From a checkpoint of a small transformer trained on Wikipedia: width 256.
Each number is 500 + 25 x the weight over its row's rms, rounded and kept within 0 to 999. Layers, rows and columns count from 0. Numbers have three digits each. The size before them is the row's rms in percent of the matrix's.

# layer 11 attention value, 256x256, rms 0.0725, rows 1-26, columns 128-255
078:566560520483515538542512487495459493547524454514514519487499494501478469501519508483532510537533518478477511459528511479512480485515469496501476489482497528502538490472537475493478498495478550531540512498494509504513504444506491524490471434503487512467537500494512500478519458514501512502510512535491496487518504534499503476476485491495477515500530489523504502506534476492514523474517
077:533468591461494482501480520473504512492536472473466493501463498524493518507537512475493512528504485524550492496515495482545490484471476502527525463472540494503527500468479509482489514520526507505514476520468547537510517542557498522492499483491516523530475514511510497518479509461520493472511505516523516505513506501495532478492518469465483519488493471508525503502508487490504510501535
083:529513476509478506527509492483510536531527534470447540502474493493494469505491484491471508522468516495557478543519498476534500519479454533522493551508494484519542535532481499489535537511466522474533506530510514564529490463509478514481541537498479461509467483481480537484520492483478495495492539527463523481510522459524476484497510522519483483515495499493460513511553459465466490435498
073:495469485529491517479471476493510483501528489460518525497533548486504478528506502489446487412466508508547457504503503528499434492531511518547482494477502509484518507529517493539530538540528496557545537472551433530472531546496492506502512487497494496491491506454522511525521470511527485515519530481500503520517479496513534502483505444502534501525479507474524475529509532503461498540482
079:498537462514517507491476479495513519504534456476504516505466470504491494497456523513509497510529459492491511469552503459472482486494512518493518408501531480485505503489526482525467520556484502492499545521478489509535519479457490529516489526499505519519486555485518453507514498512481508504512506504452504485476448493490545473538472524504495497508491486536434548510517506499460483496498
077:515504479488530496523482500513531473466476528461510516521508539506468492517515528514525502544518449537499535491499528480518500479501490531519490509486517523502523525509465527538478507488503480474482486477555511474486524481439516541528520524491450499478509474489506535497549492471514460531506485525472523493488478511516536524475557450541516508488487505486474508464519452488481460552528
073:539495488453456498524460536524501470513501512554474534479538503486470539491509534527536536466504530523526482533439515444501512501500492550486464482504492506499481521498493511484485497550497502529500481500502497563464478454481523510494531440502481504496520458513498511472503528498469485452508500516459529511519509442521508509511504458471514495489562511495535484523494498500474513454456
077:468536532481552486509444471497550513531464468460521488529477503492543506502532489508495527468502441531512499493505508444493477492493487505474496569481470503503472516513493492510524512464521467488462502524529538533468497489509512517498530534503483506484516499518466534466499468487480509516498548518474517486492570553516538507504520460514480505485455500543526513477508526458504525526515
078:511480463485497476484496506504521495516523452484516515487489500468476535470511476519526505488514495520486510476534494486521490506556544498506485552498486490478483481498477521496523507500473526494527406533499472481527532519502501483505493502500509496496520475457536523466533499506524485513474504469447500492500536489508512495443527489513532526509444492476536512464514503501505480482474
078:522494472492481451540476490503557521515470449502533486514503493520492470500546501500516480504477507538516507491490494498532495531499510505516541475426509486475529468491489528492474505522486480460541487516511493479480473485484495471507499488481517561506522470514498476522479498513462499460462503549506514512501470524502485522527516563443528504523496505482491544492498536488477422467486
078:506510476499521519498475457507501534531494484491457475524470501501446482511511508512529514509519496513526508515497482454494514529498536476495543534477510512498491478532503518519457504511509522470491484537498479440481519497467426513470525499512500479517552508508454521459441516569526546502504522494487517523494504543507514493487483473483517541462463491528470504452506466496511512486555
077:487497511485529476485548494514489469499476494528550525479504484495474498496516514506477503500532492472459494512496514524511509450481499495484474443480524456474483505464504503495526485501493495450490552517560489507486555508480499460492518496486468483487504474557512498467456512458510504465525517535499474534492489464473514482496526507510493502460528507522509526495465493471507508528506
078:488458471547501500472541490496522494515477513502450507531489549462490482530509518493521497512451501525525487541514462447513483511492498513541526488512473508514484507536530507558519493504474542520491485502542441490497446470497490526517478479507492543494469530527491529513540501525510501506538474470520515509475474515502484513535475459507503499523484510468430503542472478525504464542540
071:500473515475504511457485501533531541493433451481534494482462473518495527494482523469476524448495527522476486468498473507494460501538466469515492499506493507473455481517514477470548531493516466533507499529515523463506490488532478485516495477502508499492497444509454498511485513488447525517458488485478502489459494450482484522479537557499510470494493507473488495508507535491513535480519
074:504495515504463490516507468483539500537501461525443484467472496518507459482494481498498516519489457526502480487469528471477496507512500482483511491465509477489527501451524480461470470509500503480541517528490524510501468495515517492512477461486511477484539482491484480541456471541509512533466505543482491504487489486507458486505472489492477460473505507492546513493476516476490464514538
081:504517510534512492455476529532515459498464482512537503521547532485490469501525525488485514513529487522499522473502511474549488508486516500517482431488575493495511519539522502543525498479510463520514471476525545537484500464474488497492532512495509523502515508493499520481497520469486498508529486516488502463453494503500476488513516517486508504489453483519510487525478481495493530468508
083:491513521558515506511529464528526511544464441500480479524465509499474520524512514505502518537476467493491524478447504484475501476472482462544549480508495516509544492505477490485495470451461493523511497507517509533505518566492551503490494501502499485504493502495519483510498504436515499494509548489492496473494461469476460518542514464479532452488529511535470544500503496466505497526491
079:504525475488507492490534485472485544492496489508530520512476504536498524518495482481520476500516489507471512473510507561502477474467490473498534484530507408559483506526495484518527467537479506496521446484488500532481502477476488511475518473510495463501492542508514515538461471513461524519479503532525494496488498480493482496498469516461509495472535449516500554508548503509466554437534
079:478465530513527513538515538513495505490504520542522480532473521552499536518539531472498514498519485502470499492442517487467477485492507485484505515514536453539481469546549538515512535514478536497503528439508514497479505513521494487497531491512523474492522503505485520513506446483499510461494507496488512497504499529508502481527462519496504498480494488475561498507462554502509522523508
073:481462470519496492478469508495499503488458509483527507528509533544477489493516517490496518484536534465508480491471519482517492489485487509461457542470473527487526505541493519515478531526484495515484481500511538542471516449542509491516537474500511529525512530517483550475538505476510521493506479517494486487478485528540531496511542435491501495541486522529525551491501477478527509546528
081:491503457464495507508531456527467487486519491450529527499499506476453495500496539506465474489510500519531531500510495522515480494469525514471454495499499490541510531523509488478493484544499507493477488519523516507507476495480470485467546529506458515450455515456496519523502428471509535470510494502539504498507488480521468465505546543499518517555455494517499492501487492486456522480491
080:473542497459444543491516536518484465523507512505503508565497465490470457488475514493500509520506507531447519554501495461494470531535490490535502513498495485506514492458505474504526468496523474526532491509445525450502513485488522507519514576496511482502533464494480499434510518487507472543499538556476499498515496494480482488498476527503474511487514494543503433518529506499494522485502
080:521478483424507455514528483511534508500508490486471463533512491488534475473498567536489481487464459465469517507463509465541530514490466508546499500501495533497538497497517525451570523491485516461482472496481473466499467536515553450487485517506518514492531473501498494435486513492510504479491492536519494488509500509471489486548496471493505493523505496523545501470494527484474498489504
075:456461505485479501506487486526478459501516504535490496502477502511504515515491471469463493525514467519490472533481498526509491456474476507481484541500478492503505470463464475509513517446502489502448471487564509507503500527517491512487524503498457514541502496457476535434525492528512471506463527517505509492501473487512486538494495467483517515534486483490563482466471497461507497475466
074:518505496456552498494478501542499501478516497483539487533474533511496480500513524470544494483485503505486478474514454452510466473494529518491476503519528469486459504482511525496477487501538494468494500531531515497510457535496515493497543504498520534524519512478529505520520555478499536515500543481512518504510539540487508510507497476499480517493468473533509496477496539481518456532383
079:541468479510474486483514533471490499492504513536523503443494471452469480509494513499526500508448458472507487488524501564486494528503514515429446516450494494527489509502493528502515485512527523520523551513520497530488516466497535511488490506505482495518501538472470477535462539535510442487504503537500495454559463551479506505487485539515449482459466509523464507512511505498536505495513
# layer 11 attention output (transposed), 256x256, rms 0.0824, rows 1-25, columns 128-255
071:487517502494508492550505467507452506540566472538499523471477494534502529463496515485473488501484539473470541474575510464522488495491418512495517522492490528525470533506491486562482497475493520533505490503501460502482499489504500525519470509466491497503528483504476506446502472499509485495479502494514448480488506487480492440486463489505516503497474460539473479484518500490486486489484
067:529515487495519526492503481566472487497513502489470502489482506544512540498551513456533514483506463527502509481519472506540482495486460491546507501469496480491508495517526512455441512485478508474505463501474512510515557476517523487512483497385522511524495486510482515488519518510481457467494556492502492489503528531475519511482495517490519477481507516493498449531502507514477486480501
067:549499482484473509502472491517510512501507483475498486503443489477569451491474484484484533504504508485542507519512520456495540479518454503523537555500496456536507539490506465519495484521508517458487513491480516515513510509467484493459491500416504499526498533447525479523490507547451519497523485513506597493491502464546478489493492447530467481493463482487523504490527477447469501485504
064:521502506493504548495496473491453459496483484483536554512498522477514448492510450476496503496486469530511481487425497466567511477469517506497487477469511488485499509546503475501535487519527482507543561521514469506516510539487508537486555485490550516470513477503526508509503521497471523508540530483492524471538533506491461485507505500523511484518482493497527524481493496506483501483492
068:506525472529496507513490494496515513497484482527497519497469526505483485469487535482535503515530440502523501498552505471508518501517456491512512437530548463498486509490474468530436494514545502487468489502499491475533462521451508556537501515541506518550501504484525494493510507525446528518500525479515452454461463496465535509519483520537487503526535510536414536484559523496481504506514
067:516521464520534511499510533480520463476495522498507484524551572466539474504483500497483521489515489493517508477529499508550487487506515513510498542497505496455520534510485478538482527489465464493501492487520481488493519481479499489576515486436464529476539449530493495509522524489528438566500517519484548497519527488512525488494530447520518477504488448500490520511484484446504512527516
065:483476501485478531511523507471496476515496560486487507490450498496511484502495530532488542469524500512492525517504535504537467490516473479492473522520541502490475520528495496504524513534478487522501515514471496540499470472487504445526516460496460448525492513505513535495521545519509440442482467509466512457487507421545481487477515526478488511521478484521516497519505503513522501526498
069:492553473502508492499504498513527520493485519495486498537528510469529519495470507493512518471502496524511489472483503528526500477495492485549535546464489486488493496536476503466541534558451476462492487519520526555509489495475454524555513531530510497528502516521482512518510481532506497494511513508491550472483562516477488441467547491540520481534496532518506521500515516459478502518522
069:503483488509441509475481524490493474555513509465507508503546482492534469481479492535547482490511506487478501508523488495503506485502552515485461515496520502494474493514512504496494509509499524511535454503462484491496513488481445497482476458528504520537525504495545519487505487483471477515467507525503497464500522483495488463470515527559498480496477472514517481477530577526468523523496
070:494492476510506458511497511509563493523506466484544483483496472463473449519490532461472488531466497485464477530520515495509489500490493500514505485474519500507494479469508492504485486505503515506519482525525506482474525522497474484481461479369495521521529518509502532475531514507519520507475486530529532549465484504540498473486475534480477472518469483467486498506481515493481442490513
069:514530473495492509525481502509443488539525510510489473537516518522522458517509489496509503509543475495523516519526482490504499528516455488520533477451507516484492468487472500480462536536501503477486486512514499464469494479485426516508492466515479494488546480514462494481476525531516543500500484518490481483472497507485509505493518471500493517525514486509504487532484473523449546518516
068:451460475522528502490517504512469465501512528474487502529493520518483556515516467493460452504474506476522498549513539541501495474494529471484482478478499465484465520528529483499518501521485483455519486503531452526488491468497481526491520514369489472519496462506514498460463518445529494472516505500497509509476491519438511488526520460531491479489483526504535531467470535482500473499471
067:508461487488501575470548492505535503515469489477523525515450535505498444490516473508538545520524549522519522496480522476483556538524477563509492488470532503505501494501521509508492515484443513453511481537505475493482467474476499529507535474580518532483475478459431488483497513504463496539528495502521542484473487529489509502509503484509489511507534486513458541518478492502544497532485
065:505505529504502428506501499558496491541444505481542509536487502522548470509525521478488471502502534500488504511511464497542545510494520473506498490519493496497498465471499490502536519540471507537513452508506508461529490496517473514548526544487502512515528525507491526518522541491469480513543479514472471477503456482499518519478486534518519496471464562460521461454505520529504477490505
066:462486494499504488487501482493565471495518497490519515502454507497513492528461503515507464493472536512524453488490512465474495498498506488480488508500440522548487497506505483506493491486504513499489488530472513502488499504495512436519477500379500465492538517493471519500504480518521533533464506528482462500497467501480497476497466490494467477515505507499497508471519499478480458485537
070:528481518486531441433528499494437458454549519503491489498519513487516501487482485499531498478517471496483528494490505502483537473503517482502499515438478491506490541524469511550518520502511497473472481426514489489557448497504519493493551512451475534499487549499529497516467498505512475517489473486466532496459516485479489461489499489479491457459509463493506450476462464484474489504535
073:459463502527514539487534508535553534519483440500519486503498542477492485553539486507504494489460529488477486459459516490504519496441500465525478497479536456476534517504491490485513481474450517537487522529536486498487492526480524470500491491502501489531521485512515448498486515471534525524508538493505450490492504472497476474495494492510497481493518500507507505505466482471529500491523
072:486509498483480506488513510507461534500540506489512521521505553541537499492527467483553493488480503498505582482513519526469540510521491471507511502512459421551472488503550500519490479513486503481489439480498499522483549500473452477489473493476472476486510494526530469528494515511449523542465491524502512538466508503501501487502457509476532526502502468524508512490541518516471522483527
072:510458488517522551533513485485480526489511520529529474522505495553496501493491506501554475451514498498484492499428531496484515468521496482501514524498522513504489493536559506526488520521496494514535461508488520498522508526490482489474528537496502496521499510501502535474521514484512493522537477532498412511505489531565495509521513483500488507506525475492541505499448512448514543496514
066:464466484477498546458493524510512465488528523519511490495493524547485493501532527474498502442525505465478497513473457513505522487527531484474470570457508512454520519504500495524469511501503478496492495501502564514492500518508516497498521509493558511521523514503505508479511497506522508526521480495462422509473511523503479467508530463447506439530525550496486550489492491458476532515496
073:542528483490523565519527470563445469464559507471524518495469486484472449489486496468477522491486489507517538514510499557512510489509509468510483512540511464530519519521508513460486492538473505502459501515548504499547501493509481489467522518519512552466495489474504499525536522506515575532517507476556569494492499488514493482523539515487499484541479496498514529492476525468517503483501
070:499479526473507513499474521496545487517504502536502474504449471491512498478427515519441514520531481516466504540509506501456511495530478468509535515448461469476540548464498547544484502526524496499481484459479479487472469509525508493509524549471503517493499511480476495506489509505511493480499484512505543538493503475464499500459456478503495536513492429518496427531574504537501514552486
072:532480475486465458528478490489468475518489503508414483542515485490531468479458546513475492501470495433496493521475493509500536479441483507539482528511478506498506524496522488429515496493462499457519447505514478510514522466485538512520461495552487505510526468521525520473501477486487458462466451504491527505518504485484488510526486543517506503514469481534500492551466529508497466519513
067:483502465512474519536529510475468469474514549540463520489505496502497483475510494462505475535479516519515463512434493507555483449488523489510482526491480483476527474491485488484481523475538481481516562473503549509486471517504474468466523517509512499503508496486481449504482512490508535471486526514518550508500515498496484500507516482516519523532518482480555533475459492456479515458438
067:524526532537495502491501470532508468499499502471504486516524514516444504501513463482570477464507513490483436478518473498509489472479551553517515479517515486454485492513499513521526523520542443487503467515512532494528462432512518489491544464496459517526512500497536516504494480508538469505473497488489524491521499524465476495523480511515481469527504448529464505503506533480480472485495